Weights of a small GPT-style language model, trained from scratch on English Wikipedia.
Size: 14 layers, 2 heads of 64, 7M parameters.
Each number is 500 + 50 x the weight over its row's rms, rounded and kept within 0 to 999. Layers, rows and columns count from 0. Numbers have three digits each. The size before them is the row's rms in percent of the matrix's.

# layer 2 MLP down (transposed), 512x128, rms 0.0317, rows 376-482, columns 0-63
108:539511457469458471515471544478635490545489451489444538466447540555459491544534553524451464476502541443522520484535577454514524446515484500400467501510527648398457519582418395523592486484496546
098:463467482535436593441372489542478518538500517476474456477437526599536502555490417532438620530567494461522514460585577499551444536492540462449502552455587458535466512431517597539555530573516514
099:443463506487519432517533485538474541523495481447545463490515400459539433449473479393527508499440478470466599452508476526568579499466413461508476585476457471445508497562414493474483559507501403
118:535453517512411473522528636571448479483539528569435523576487417515344396456562469490580487516547458421516534523503453482529450518531473481450481604570496523483562471493466562448459598508453425
117:421522627444510521515490450581522521503590526514500549612451549415548503517488459513546461484420474451519465505532528512513442489505496485395497477455507437582581469467559561561500450555505488
084:495571605495470479473447452571479587502519617529580552508516495425494488510585443527540526582526516490447445451562490470517465419448460484530488538457524421451417435513509618555524489517533528
082:532509425557525528567448486507496535497582516667473412539392469513409512623524527471489518521455563409427472521508540578474465520459490524468530533485422521509551585520527530465513502548529420
108:516515512573517488541524541495384513440517473561458496559429529492535400585482479457543478526557571402511494404471411522497523559558550453509426465536492527561533449472402458424497458565548545
087:526528531573511516463463496481526404504577496548449581568594512431602542468458484594508502516421475443514530521464453416519484636443417493563457523520527506474459500550457567487515489489477415
115:540500468564489477559560519482539370534519519542523522484433569501536605415468377455399426501480533523504589446469430564432490475492576496433498438426477503509571503492529539507524488542560511
085:510531563523451531516441585496450521540539478453486449437428455518428438587471509563402526481537483494463614520543510511644540535527469444484643585414531533464450519476464526480488425557503566
103:499490555514403464468537521519548477515533544478437471399437595534478510489567597562572617493494531526547451482549468463508510574505425536535469505489465467483507391509487471545488456506432541
093:475535600569481443434428533535533490519554495489556572492447467549460490447468480594464455548512492530499526471484455555472498551486500438547534440447436477475395529497553445600389473476459501
093:546467493481363460475535572530531585492500530617505547566458552445449466474642503378563581462479498549533495456470454518495504479524547485529446420435493488463563524626577439402475455366414545
075:506519487510577532475503340519442488434619480475441421471609516404493560479438449479491515445514501503485541513520539441467481510493577534496408552487530498536508503538502550392496468465514558
104:512521550506441535457528513457481476501497539539402587465580525524517535520476607491514511542448541498418388517526489493497567622483486481520527460548496491538484359384453449413496564419511538
079:443476566416534577505585361581525478559412499548501417506525428461525492478418470507478444495595463524524559546506563528524474431506512487468455540571528493514564501440523477489522504533531531
082:526489451446534428492460499483391486531490536618507470471451418499410474509627483521482537436440542443477497601573521566492471485448432534479475603460530484420569493524582533491476513515444495
092:560538496484475506501424535483460516535642387562468427471503588514530518531476571466572494484437500511526474537492462516567543575481516450479398480570507542512575506408604506501607497477445448
127:510461493491456516508524422485481426517448462498448532497475572539574528520449539366397528496477515479584535436500554477557498602485486467467549502488513514503472433562565520508535519574509449
104:493506533520551560405580492623566512498504535528409595425477497534621473486468495535398470568538454496498585448524483497409491571567476539586553508566427488520546467436399566512488505514507466
101:559486561506458519470523462475489415496518463450496582493521505503534521561572623481570583445522413453460493402562492555576496611402496481470548411447498531595539543534482509478541479550464520
083:458492478435445504507529608534419508494553434499475512456398520514483511442398472571479467407492588468460483503473532459502442490515547501549521506477488547504550464476422512526504425433491541
118:509448465493491482492504525565516570496474501498428508471598468573445564386520642487462533538498504511506486474509429396513495625550542486555669447550476421493512460516495492443530508536453457
090:532473533431415474480462399398471564494550549617544579425492439569558464534487449531518469584477514487487563557522541529579444493472453461482525585543553505475462496397453530464536526556525519
109:547561480500480479458537462485449459534499556531496543554547387539473553501548444477461465496550539522559416513484611550496506494545392496571565428470534524447467532484408507447499532534550441
111:512439534537474442554449450596497554506450465478526501566514510481538460462429563524538523467511488537449519503429512527453590387494446460489508479594474522467445579536498538539475459539427505
070:500468528506457510554578411465573435558539419473454499536532520438500510415537531504492528461434447584544516542494521461501476508577564495499492521457590590578462501550502571482485489433482462
103:418542476493565552552460522542468502487494397436487544566472573501526495513363483444471470430428433486528398521505401535482460455562455523500541421539502565499517466401512422465490505496464482
106:569537573468401448554449476492596519504491512479479532512547575484487605463437549503639554472499390580542458469453637556513517486551546530417475506485434517533469460456460466435559496523497415
074:419375493636579516516466491410478471558530471449398561450479520483522512570524423485465498468460550491483495403515394525455487577559483526480536521483391352521503533581546528552495474500466423
103:488478484525458575528526517423514426458560485512516575583493592514494575496533552513609618531510453552467502455461466543429496553502472504447458445481501387563569459481518567414448433443566435
107:443499527533490556549458584473491513512502497535483498552443555523457586494379439520468470489525545599522542504368524516534528415517573480550443463403561565561522547477477409490551569555503479
090:544456504482522494549506493552527520565425556530524559505454352514486520548472459468516434460552452529510496402524569528550464476539449563530576414532514506514534484411506493501535579527498496
082:454487428514576545469404481454541517497395499488466578537539370535447508455481436500470546476517450454583484460476489509489567398489404569485541457572428444494503511539543471463508477504443559
088:488583519464563426453503566535570580464499519447504463527548539511419505568525475491511549475473499396498482507497432512470536415473407441483506449462561491486510456510555437506382503498434574
095:500471482457437536459436499501443570533566475545528474462504498579430501478505465487432591493496549489504451567505527458586484538524491515503499553520635529421471482386474501479480547460407498
087:559481584442462464497520408409508529480545423436474539538537558445454564437481472488484447476520450510474496484515522499513476559429532599472489476529453619539529443461563471473451432506430454
122:520465536548545478540478481393472476493449492510535552537528469468486477435562401470463534473550527463478521578454490529535469382462510483517511496489560501470452625501544508468480531518504551
096:477468413509444547443428373501553553536470481573466459624462591510448478535489527462556560524460512479462430556515519452527543506486521526516479510545448484486417538554461507497563562513531479
109:450442540566439488403517596457525506581572568498431464422481620577553500544457499469481528549456451494485505522461437535551494506624488500597493483539505530573514506425428478524496477488510518
093:459580513504428562518498525457502499505557575478455512448586560510502476519542426477498458582444486570456501494495485501461481561521497485460693557547418505391572510493521429458491483484504493
140:473469421598548510534591523478494505493544535546515467514451464484537452516492539523504573560549466468451469469430518579568593556452537521492446508528463564547533532508639420538580466498536584
093:470488528520503490503388363450525556556554523554474532487483572518519495497488475459517458419518524569438433499464493529537486463375515501502523562425448512500447621554497514522516430515476385
083:490488479487419497399558404565524542552466475585498478548475502426400555426487496448497485511477547540480524482517487509545401518492509477436551560485466540483488549553462441550569512520440561
105:502504528512485434489548455477534526532534605450452436449443532524438531513493548457374462575422402571448512551536462461605484583490546602442511509551556487549502530487504512565509569571573433
095:520503504440522484487497554600582399440469480537538539491535448513475548568543498461460507477527460503507473448449496490558514519592612476506525537547517466493475436485412465533503454554452453
127:520513504429460474513484535526515544448538454522441440552562464429520461515567562563474463584477548535510561528491394520561496535568518523438513449351547424599480434622462466488559454496477447
124:508522484386401470549450420523430477453481577434534515487472524523496455471488573547484451506582616442450542494529542388548564482610517562500450524555519558511563451521463442520452519476483562
093:617542406483463369516555475455468399614463407533463533472482395500461478474518444495484558481508508466451455487462439516525453551513480603498509402539526438475515496504543506544613543522548509
096:483531505484467523461492528471481492394485394474498454506502522561621574499482477486517535491410520397451464541574448520485456526528525436467469460505460345477524537403473500530582441506436433
107:494512504412437554535415404513515537553543469405488490549537460536583612551448508488478471614475477553504478556450521465511501439503530496492502510483481500501421426520583484455569528598596493
091:497546547519535411486463526502544487563525510459508428519504516453470431475528548407424538519513470516503532547475452480487486441467433467504518528482491486394469560525462558547584534348504553
100:619424502464417576405479521456475449548510514530466546477503531487544584490571453622493465515423521447476402457519441463628543536467487497480519483524583479430456415439521470433522578489522420
097:431473545494503458540475469453428504459525498451503462480445474524541580478469492518465504494527503592502553537606545434606538449490492402559418589443493475485495442471549473532518519553506561
089:469372503503502534492580419438476566500486412535518569523555579528541591523517487540545480472447468456429514434563527429450492541635431504425441564574525473493551463531531497592535446567496482
095:525549622576500477549478409367506501453515562531532480520526525494486545532507540518466366487484547495473440435548607605534472406486530504481525524460467483551436606541483510459615484566524494
098:480509421567532490462534387554429548490510470497562510525529570534425490607506480426460532554486529482430484481550549536465490460441544484570537586528461456452475494602539540428515500481556443
080:445448505571526498555481446477490566427645417521471541502489480491562502645536542544483396568462533520503527432455421518453531494530562530421431539547472552473579527437518511559560517477450487
078:393508408563506566512451447425524543532509567434488520424532615429566555475386493464568491495545482471518552516565559500563453505546503499553551470559471539532529471601529510430494466482589483
121:516517634478422427484461554502460564517478566482558441494499479563501500488495493451456454451533462541562495471456505491548522522553533527491457452562521474505489556464487438475433480580526519
107:609542517524469457550520485539507486522511498449470430569481439538418539516456532513503454496455493529482544508491513447446483475446486515528521456509369524414485563599438460498522488540537466
111:583552462515476554497447542481585547538500470493512532544471461573423437549528504498481542453584555408543437514594545463468538478527501508474434488520451623465457522545467554553576421478492479
126:523525515414538495467494543536507407497391455500487532457484375550593538504531480541515458471476486526405513462526602445580598513480448454543459506520448465403476478509535590490518504535571516
096:446524500598575522496461424564520509594525450396488454564554558507430458492470510530436543477499497490534610495542503473550525560434505446439565496474462503448524430552528397473504548564477473
078:505433507476451497505468428490466511556499425549410535390483609509590488436561463559464414518466544522502534356517508507497478517548452524512457543522481452477493443509561512498554549589466491
130:393494518511458485426485495550570555474581557518465505435514362568394449493497445418511480555546532551513472536450452572507425509470558526486519540473529525548519507630577517482471509463476390
120:493545518431575538451437514631479570522465511527500500413600538520501544478487524516466534500408514551472443425495526489452503488528497452557578533474525405409419466505566367456527454498457461
124:614500346537465479516512425510531527557453530468489537576556414534555535520489417505441620494467425620477479443530480486507480612509480491456414493520539567494477492490500489569458528402497509
114:496451510533547476501409443480489491463518505548440522407595502488396551631453534516480512536539532532462467460581562486509503513443434506529436551464492536482567496480423472428546480513520450
106:583462619461398529537509535535557558482598419533498478469478571573482534553443555431527439535452517517495520482416457516423516493527497440520498498416480453569452446462470460564467500506565515
109:498484482469413477436531518507399494535408570503499610555630438566571460486469499525480585516510572513549512495592538510533482486617536537579500546476507396497498571540461557494439460496412495
133:476471386406446511552418508495526694506632516508504563531526504439468504503544582434505503512502539450499454521442504494476545577467510484459381438496539529440547524444519515499457556521456448
116:499472447412447440539427489530438550493581490535454447512489456495508519552391514548389438530468552412514557533443480547442525581503470506472473452559393474519525535446478540459464455441455556
101:457620543536458496455592418524523414532517459573497490539511594535538557482483453520571419488488639510530405549382563532511485506478551432554437501458453467458489363532543527534522491489458568
099:414449468547434543521430519574527444569565538499545389581476534536579455539444524552512478572535624477487436381507593439462527497623569482506456500497574482540499462513551464589398537465489492
104:402514566433414546481478525620460537538439488426567525485564481602571500505518523552499571532570476518476482548469526557519582430543463493525521574452561515479410518451602581458406435552447547
096:463407445480462488486516519489529615521434466480462445578507518528481445551480491445487599439453432538489559467548516544498482464540565415489611456571474517561450409430475485491450401487519554
120:492497597552468446474527564470468598496484451356602421559437464498525445456554530515559507524437438509530427454389434572456576469495522450457530583519534475557451505426501489538532461495552555
088:444548471600484517504563629483487564418467553496541425528462521454621661508522482479465476461509533463481495475519356535442504448528473547490500459493490455468482457491499544539560489469431467
103:431464483465439604456503575470489566466527452564509470503486550524569448586580516456568450573545459489517470526540550488569597497512528490473451527529444524495478485478517490608537551489450454
103:453533497556572457587486396482534432443596513462539552539429409395586478560475460467638494466544485494515554515437525523468515407522547388469495505470488558587539544511503461498436446468507550
125:537504400534438483462551567469462483432422560548486590535541478505368511552489487462548566510543510453449505424390558504494511446490483523530562522542475506513510576489603453524455594445425488
117:513416447553592486529400467427490547480421561550444497443523526405495508524428545471446498444540509478469508503580519523503573564503567489497437453492566559553442505485566464574490458473550444
106:578505451471567506585534556481471495433690581529498445517491504558523452493545505418489506558596517494465408525447493551487539522529509524503506437530429515464532499473599500451554488599549549
097:534584459450525438508503574599503494515508493544493444437497558526490600514526562493512530559493496561554496478493479427483555511570467522543429417518368471553446380442473469503506562522462462
068:495433585541484506486404555525488501563426494504525417456492572474554495532497531444608499507458478450501554514478540542569435474585554504581511513502518412509543467572461421441468550566509507
114:518522450453506534405469457507503419406455490498484417437497625501539488536483562464510521446502381425484470496527555519525551552481556442525502444523527578471517513500534477556493490607460519
088:512549415474629450533479483456407666478439480487469495455542549556560561454544546471508456536503501456532458495499493472390495501555527525543572468486461487472509492540538526387542482479446425
121:492491507410445531462525579477519517558559561488536576461528563455527497487524453449442406448482515530446549424418457475574514500471509576518470591490488507486565398546472501483539618437440547
110:435509486583578446562439526584488487649432486517538475435538510517529566461451606467507441499493468611496448443552494438514509517616396507576542450491445463609508482400501439483505438530540515
103:503493449555517495529468535522581440499524511497529565558474506549498581472511534491474470495471451510504427416478407507467452552438525516507416389500461447447601506416516498571514563537484500
106:537519623416510469538596539518630511519430514482433507482516510469570505471424590514538574456492390514532477421542434438486484482560497520556518446445590504442536447437415499493490462510533540
075:402508482464457519496498562554510438469466556500491536499424609463454415485487489495494506483404481453526463550545541531669610494452474509477489579437453510455567438492448507478537478440576376
078:603540537499418565440530503468485530527471487515455515452467508472458535513517461574581526498503539451462431499541592511609470497429524548473509513516505500576514465446458530601560476510511514
090:546571412535507527552559529500509527515489492444498542504526483464547502556478543484460554474533489425508481401495514490622401517486463584512539471463396549482529413556573545459446581539512511
095:517523493548575466461493474524590550429535562546451534457492508497433509481439480568432467487479502520453568456478513481553496600457453523505609528578529440430504589539462387447524395436508517
072:522536454544610519580567577482461557466505434509538424536487534447457421593505523479453569450494477469467546508450582570562491527469485512468544481484456546453568496556572494502507425423432499
078:552500586476474527493440536544527432490489486489482552540543467482562523566612421498571465491448445510421428543536525437461433492492482514459337559546444481476511486538550548505422548514421465
078:544531565534522458545529540410481522399439584511600494504515469544393500516569512446458468483421509457571531456502485444395549518504528482530542447492547525514446503561424469500529485519453590
070:473526481576611447509542526517485547460360445498520524505469532527552491472496513527402524453492489413573461495423338598438516524472412492473630459541536414475492531557472483499462454522522421
106:443464432462528437498504511414493554552485432547450464375479515469530478557418530531498467529534449470461564536489545505486527544410528589541543512466516570556444495507532401568495494480493403
131:478489523437445525448499556443525604425532559543489481513534504480509418519482491440604568521528426493524511500477462473516510486627568485525562489414580505540452502565442493497548517424523374
108:545519511435422526485629499454504508454496521451578520496387444415515463529593573457570482498443512508476410515436467537510491510420560458482515486501541462598492526516494500560581604505540584
094:488481569431450581535520393523453522501590473462530440537471446462512457529458552539474510510467447550558492446495494434506507532418525473410523538422505451463525529495515596429518573641436520
082:612505513416400549526514490570501486476531608460517490575431496452437534472488479426521527513544545498556486528447490510516408584506550519529533540559476464432395490394552559519538457553473533
138:493495477472508521473491505512517549442576446525437575506503510500415522432448505509571503495521568478522495477465514470386547555468471502512350395470493516536544509429550511494529557496454444
# layer 2 MLP up, 512x128, rms 0.139, rows 377-483, columns 0-63
098:571487524490491445587565538507480488513489437484460513514592428430477497471534598406510419487464456530484450496401473517463547480510431516513460454530432562475529460510505413552426452439481522
099:552493516465469560504499504504489458488494536577468503453513536528515452547497549633535518549535535426534426513533508593507452560552544495534533510528590456558498464501611501463422514528481527
112:514450448557506477430445614545478523511445529578467550512554412499438461540557404425547514495491467451476499531522506554553450567565507499491561515491584550566524464505511580508515535437499378
110:571458349560523490478450530477452511483439478548483489376562469590426516496495491479458511470595509519410520491490519501523563502493485471581487499509489568397441473488451442463460535440491511
085:519454435565479507549535566456536497511468396523420480513468493567576554504453559470486485420555484537537563563445494515521497640571522534492484494533485609572585541514484458543446513517484494
078:474536558495489494456492568534507544511444481314549563514612486509602457461479495491538523483587407485549554465505444395556550442529507485566486462508517497506475465453536465565448487473462591
111:460501532483472466544570530514517425418472536483596493443508526554488417516440514469415488415587545444571480426523491375408476457465464529495509528451510405407397526526435601494473476493495540
097:505465488465454470523545539562467536510497474426530426407387468553422481611472502428557533439589504480509422460546627626487478408544504579433499536453511446523524480517477476450435467530506588
113:490500503444534510432468496534512573510469469469478511490600465465459406587518592563583597516517444497501443581593577444570549523486436466604459527553550472535442466523486464509495506485455491
088:430447494524498498528588477593516412495425493496504521523553606409524491527545513451552542544498497488559339491449530499398501398524490491524406438457457441513526490555535531532536534439433407
100:505513426476586549519420473490419503465429428532559483536539415436491499503463420447413394448461453497445528527461559556484487413464559456457525544491504530501480610456492519478506550478582452
094:476417473519591568464540482460519448585442574511562463497534532431516469471580510449518516442496534470564470475546601447503559409496477609449488549506475413439517476547551477433538495408533547
087:479503471564610484548447452481488456464515459353522471414521478534575511494411463623492447543495493417459542545567496495528512557482430488454491554581510398496438450401407540518509495593564443
084:464485469519458476515468673487527490526437504531522507530438521585434480495534533508546562495511492493522452515457440506555522535536396442539555429510515480507507423489490423494479483494394437
112:499464422478534426577487454559497482488427439460566448492384501475473444423505407516464481455528465485524566412457488480476437372471496498454478533433487474450463610559518531596458449562502447
079:587513494649560479447482587492552493495532511443444552510525565581420498510573499541501563516462542524474474489539398524516497592516526553566519515484485565477420481621561549502422558500503474
082:456456565569495548496549549495628526476533461398543478580564547506585510571439516508561509542543458484515509422412504467505514506542558515528504410508450488564442508488408508455484505508455497
091:502412524463493486493456521480478443489394601496492539453436484471471456467514431495480449486517541536490439420511532467473439425485488542451535549449468427498417454525363507545390490493517439
117:499504485526577467451480561518555545498512546547613437509545438501430459477524453640550479526514370571430508603509447514450503448521511529506477455557477512507561545440444454502404477434522582
097:522534522551515454499531562527529480492452440529478483548433524540513449475475531367494480474598472427597522463391492403428495490514500500518436413474456434501482579438488530504614490494521462
102:491500351579489446521514542528463600493437502576511498497398454523465464581440418527373451481476549514459547541437502489497550494565488447520529523483495482483527455477515501511386540436592589
090:538535531544536433489488411460479528439473564465501457476533524468512490551597523437507522563518451484504482471528428501501543496477510440499511472533516490431495446579576487399505528553511498
095:479457508597522366558461557432481550433409572469477496479545509494537464466505560506518579470495441463481453535473432451537536596519405489531508354523471449480549517573466465478517448479476532
091:525569486618579487503544627602504463539472464391491433567516536464450565481537544472525564424572493537509412470499450421446552495565502534525494422441448515492530505609539479593462482438457492
107:477417540456522497569472532509574565507487421446469467424461508493597500521461521495539539547442450510496588517520424421567483582508570501459451520494448454547494426490500497512404471475466565
108:448538492438558549461519539470466399484536527487486511439519553520449520526568429472502477550488491435555495531618529467584436581511485508501480531390509443575553432455519494476553583511547442
085:516477507528543488426463586495481522413410545596511460488541522565464562573474550485542557510511541417514461522522465489620552546535450515556481471626450448461578468461479476468477512464492559
103:564420504497486433490527482510532464544480592502571460460556459486492510449625515554532535555602529478502585458524601472540570560430537491508476536481505419468512508631432603544478525517540496
113:455470410539573521407550513505398488488472534524475503506394439538533394489530420466363487535508586432423541564456385481415517503432453497550529495522525528417548518532513537546428484439481598
079:631426482505525486505503553510558567526426506571491392568536491545473514532525504478416414494506479504544518435503506463594483422504477518502474464471544468480531523438450522448474529431500597
102:561474502583599463483501464508450547512484468534493461539547416473455471511445459470485394479480466445499455494523510437586537516537539380550525536576538504456504489539450450515566540482484592
111:570480473455527405453539401529548467507507516472510491444578430476575444459587530484532521497497500478481473461595480477472558548535448541449503516555406430432521456513544557519428451445499549
098:488584495584516543481597570494614524446496585617504543498481515497591520616443484538516484553539507485431526506476432523479517533555524528574519498484521583474491411451550575501496470429537546
076:499584470499581593474479537448604533547462573559495549502603439519501549509523494541543463496571513437514441547512464505460562441514518517540498486563450498505607479603563497567498487552539521
090:495422421604473568523513499459473478487465491547538567549487496452552511462464550509506467558505509579513522520457564505499469614543590539516523538506480535525494547522464603496571523513560469
088:487540516591552444564568533521510442503429551431449501543530494468540507518510494496593427473552433491486505419472423489487521475525462462496441460490363501545532564593520444532527471522550485
092:470496457586528533491506575572548497525493618575539457488454478634569468580519523551491586503486535468543495526518556546489542489527482458539540493474532386504540506563441560514502591530568592
094:486544437512444530463531515608547502543535519500472439487488510542494536540433597537559518590457472520540484447551532501466549632557510499488501511497471514565531388493489473547567492512516463
099:533519564417522423596570648508433426454538493418540526395510414471550509493491456514482456459532466502497581454471469506479481496509450491469451500513502489499532497495493426491444480507435491
105:453522487621440500553497482496459450514383498455497525524386549438496607478509532452452427528505451453518469527448484595468506512538578457540464489468478584435431554502490507561460446556494553
090:528495434498555487553501425493482519469384404450459430474449522521490507489527493424469481418448487497554500498432546491467347470434483488419505509393440454546556557476500591517457491579575432
109:525537552424480501468433569550490517545517429481443538466528532524504526475501511471486393430467527558560535518559459455452441460489449477510501471459512433406561403493410537478393499445487474
083:539416477512498515463629585496558511459469455431540429484548428466446492534477494540442488599500485413506568536591522490486462527546444461456463439495553461503489404459498471493515558500497543
079:421534518561550470466468562520480510554494549531568533476431538537516556557483445478475587538546463457498488539517543567561501554521384569498516512486579496455535381583536580499567507546473507
103:477594506572478555508565462484510467514558573531549468572536529542568526532509618406515564478562597459521515497429496475511521434465517491451514427421456369489515432557488544564458471482529541
095:498488527452515436625397495478475427536468414462506546413485481561515537503462480458537434524599436438545513523527540411518458433406401492466469380488558506452469551437438500517512459498461470
119:489474476564552511515506495511472440547454563521532547484466535577448560441472447454489514472525480462477463468524599448480519437422449449563471523608463557436543536428510519545444556519544531
129:530599573537571444475519467439422548493472487451545520519511513518486577494528543539532432516551517441521515456579514382540520486616592563491518429561554498466484480555522480456519473595453504
090:500547515513546508533487546565482601485472632466562480519475508446494549602430566457534522494469505561477470542552534482488535487558496541524572514434499508443505440516511561452569448522512556
090:501593579505477565449534517508498536429503435483654553494568529554489576465527535476478476546538447440519515503592457530506459462517512505513557416497519508470466494472488465539589412489466503
112:501530510573541438497552577498503418455470529576499511483510540433482412458574512512512480367526492456485570491542472517488520543499480520464464495561523486473565560476449513538453473422395501
094:487428500484455543541509471456450551525493452498494564521501458539557559538471455553580492453492521468491449460494549550509516581545521537498497486493507559598527423445492459476363492627499448
104:452548481616601466568540575499500618464467503434562467540480496550506420567433545410471505518514455561469578546519520523422473538544550504522466513485473538569528553569460462509429437488526545
093:524484564543615415512526554483509572470490489476502442473547428485474565441527504377422489491507447474527501511485472390526509433560514548482513483531503510428533411508564488544452435532530545
087:599492491441515462509525555567488535529495532572572484545455456527454470563458567494518517488523514497516512582411515529475505570465444517463492520502518571443548401454536475551576462489582593
095:476460365468567533433531583586485501572471515467464534460495505504503499486504453494538653537559505503520498645490419372474527530526388480503524487516498509428551397442554492542405554458482530
102:496450548423470446506463583473550427491478492454449497474410428517564524371519500565542474456520467503523479476474447407530456536519427462452450403435559522553517473393433450572475497496416499
074:618530529435521481499526598503596575532438537441502498474507555473552541448487490462544498454460452615544517433541549546465513558580410506517473522503511399387493501537483474504434494463546503
084:570473525426561503539545587610463473510511510529494500551512440524505436455622471555452556497483515548522494544452461375430546452476472517454475507470517483508481505416427475566479534449466478
106:476510412523564467499512575569575515426410433436459586524526407488475516503496490597475484446500483461431519529551369493447480517502414428502422436512554532496535417467508505507499504452574545
106:418459475461553524466481488448493493452494467542473514423507572434594410480532477465493536509539505472536431505515438495555514517516490466493468502452596473553530423387576534520497483455457515
100:542488527451525591553662500522495508467474430504506519553448490495460558593573529582468525480472509439554493603517482444378429505492507460450519519468545605406457455500467551460531569503478490
115:597514489413511595505550486467502484529477454489556521517454442522624513531568487487481431546494529457439524520489514447547494567504467468568523455471478518414473502527582598509600517458565518
096:553465494420468471533531562530548474421440499615565504440506459494507534466473483493516433563471445490454397555513512561488466454561508527569468573464524468568523538418485555523477414448557482
078:536508492521526443517625579481535536493493525510426508532531396446421496560546570498490519549552489514540448591518435494523577481559437564492462487501480552451536404485529527521500389445458549
114:592557484473516491564472521471405444523439455473497505574448580406593541500519559567499536436498451438498536480551519393529578474555421458491471462532465488417476482382438504529526490550526612
107:541600529513574533560547451535528563532492469567558483422601583587539461590505550492564537511425491521582497441427484522472483471517529497516510580541548426421500469525547442437491468533466499
109:399521664462492535455561564496472425508550494540512413484442553542461467506543572467510375530563563417592515588465531456516515452455495506587561432494455477465530481526501487445526509555515505
118:545561476422501479478563522504508513494509479434522452578368454543600431422511479492486457446470520461479573480427480532508518495530591500442549442516462478450472529500541503551391469452509566
107:442565392515595487441510440490450428502420574473535507543574458407492473440555434587491512476551458485533476534559535490561517466476525530485490497599535479388533524552503577431509485499449500
108:636526456462481533473575499489429526584425499564447588558513380563492497486457501496496537518516528521560493478597526451493520448552537572486524413491528398486545504485517470553534459482476520
139:499486418493443515438488457467583510416536511407488487503512521504512562533417518556630530561504483381465473404428489485424548556484471512430466452501463522549425447459504538484535552496469434
110:507504573578564484495594515444538473490418479480560498470532527494486470467578483493556501434502439559474414454577500440536473434512518453507531528439609452473494477545513425456494519584507480
102:545340494470525519502376566492462512489539610423542494484489417494489456481505488519457570528501374479474627446587499481548525497520448600415472497552536546519480601455433415509523529508556414
101:470536508417474392490543448447542553414356538490479630410553435469424528455530532605487570409466454494504464574549575480533461510506462520512532531499523545516486463463470543525574541606447493
102:586527481514531454441521480398517600533538581597486533496550498463462568512542510504535412491432479481536492458474421421518455559528572450542591462557457454499548539540466445447513520393449542
097:566535488511606427517544519510514428458516558461548465469448525511471511459569639589547421468554470559567479564473543582456447462457527513545590559455536470464466551517554502545600543503451428
103:494509424501547522551453457503502426542575519593456594460641503551486540580441477439485458510580489508493537493570550468595442534523462474561516439517438528444534437553481472469463505483465508
086:492602545570487509557499485529628644398447510481575532606541469569476561515470539448482503499483495473559554482531451525472527488537456520437571473509529511499494433487471515534459490544488557
098:558561533548551553519475492560534489450439449474468441475529497601549532480511500482474510449515370477534575536507572632514545580492538486505469402533418460510493506427526540543520441637399520
102:493488477531477543466631591414556529480418532514508504504570558487370485462543532555421562585451567531455444541508504516436510544440488600574422518472535458382390492514482525397536569512519497
106:494471598485538493566432469542532489593539437438500413476496514518652495468530530509500438496484483556538484574593420473535484514551516488487376462451484459494539433472411519491522413555581504
120:471609574498500456606530536558414441572524488496551544552501406621567422501539506427514460563523531490528512476413563503526495421515443582487527539546540488464572539488530505516533429453502540
098:488480475595581526521543438450512505549378504525522446549530383428520552484525459529534526480469407470452567482483504467558518505531500509479482462546458501541425569502516422551479490533442495
094:568558573475538447523503523335466604460560515503432474509533486426514477497449543504569456444526460511570537436511436492473510572524558495460517436518556479477483530555438511535556428516503488
084:481515496502529517547601522514487549464498501494494561554517391504529493477545484522343588513552547526507474512531445533526558525440480482509534515496529620435513480515541551565462450379524610
119:559551491475549535453469540477541505505530510484490574545568424588486491546528403481535427500545411537487609494496496530478478520544566527410550346553489478457511479471357465459411468465529513
081:408528510503596428520491535437488620393472510372509571519578454584560527519506562545487500563454471447546489609551489461421523511577455481540483436466488469463481432556519560393452477520443481
103:485472585423519474550548493446484562599495496460455566461577462503527509479519396460449429445499487457451404488490536440523467596547495560524453495486523511513592418532463476569525597577442506
094:575540539571480410551557618379540591477461559551482484523526439474547492519450522492529518526497533423523492487407514521533493533484544536526491460524536501524454548482511459481538502385503539
101:485526485602529548529536548524485585534436462507499445502552447534424529591482416435445535519502472447512493507550569509539546523567552478542530513534505550541572367562522555411481518472621557
112:501469373559548531486415484499362476485495522523564491513501520473454518504542470533509477601514522506451529601483498569529500524470460469453508521513452480572476554556538474509496609569514475
078:525537504542515502548530445453496586511528513521566458536576560538507498503548526569491462599594568518583508459507387515426486488539609463593564490462616557530483517569548468514555432588514528
072:493472446591565417489465542508467518460450499539531527528530504481512530477450541507494489485511425494449558485514429566462504461585455502521516456489488519468452570513580409437402550529517513
088:500497534534462544549586517538550581428486490533525546582539511560439478493518516442398529609383486515509464546472533531420563461515512510586525571484560536437472463494507534545538517436475572
084:477529515405491543546495516440505512508504467417534414593471587554599525510497473429511538499507561553559462557482569549397499460429469528403639407447444540499523509405527588518418537477518543
080:559522614488466493500462468518547492522484602509541616489463463566546542475492519539503492560490536524529508507531462487473498460598516525565506468593526472500487438450463559529443520522578535
082:434551432564475508413559477537483590472549591580495505491535590434434422540442483478491565545498576467472513559579582543456585573468465535512488562431553536493442416547544545519619486423428523
079:453451412492547450562475588581563539508510486438460529490408438521539512482421541393533498469590445453623514546484475472484539503526477516498538449565476432520548423388486484549490472427551523
076:464494503562590541445499506532513606434408508465592510520500420532523541527520577569517554532582516426530495498535442492467554519435552599501544484562499430521494404583462545493450468462535521
108:569570559531514507514512579545480458464500629495519513608508504551455497442570554470475541471486585517552472520479487467528523435515495464456511459544503395426591524479485561388484503506524616
117:532534533490466589464491534385503586402477531464522499529532487484506465536385535448551622458484444468547507485508486536529556529570596522550559426464545459555474472505511490515563529454483485
105:484460484578580442564378487551504505548462467532451475515645574529498551462444431522465491497525452503549598448556552459496502500577501526461478508541437499471485491464481530470429418494490472
097:501474386532538416471476613470496448499427507566433530468499556502464523439518413444501518447528489447390497528535471466501476486541407476579489485547496476547471459484490400542438452403526458
091:421483406562580449442507528474454516526428410541493494413547527501553489545507506531509486483492461481394574431544458464507578472500415483469438465461470458555581441578472422476486534455515493
128:492547466462482512501449501567480432515532545492489533511507520525550479478503571481555446635608540470508592513412493462445490497443443517397436529509478527457424518540536504471560493514520435
100:567489430417607514522417528500406524481464488493457587579485425455450449382464373435493500495503555454476459477453432456421474454493530471516552425476495440549559489478502453514416464539549453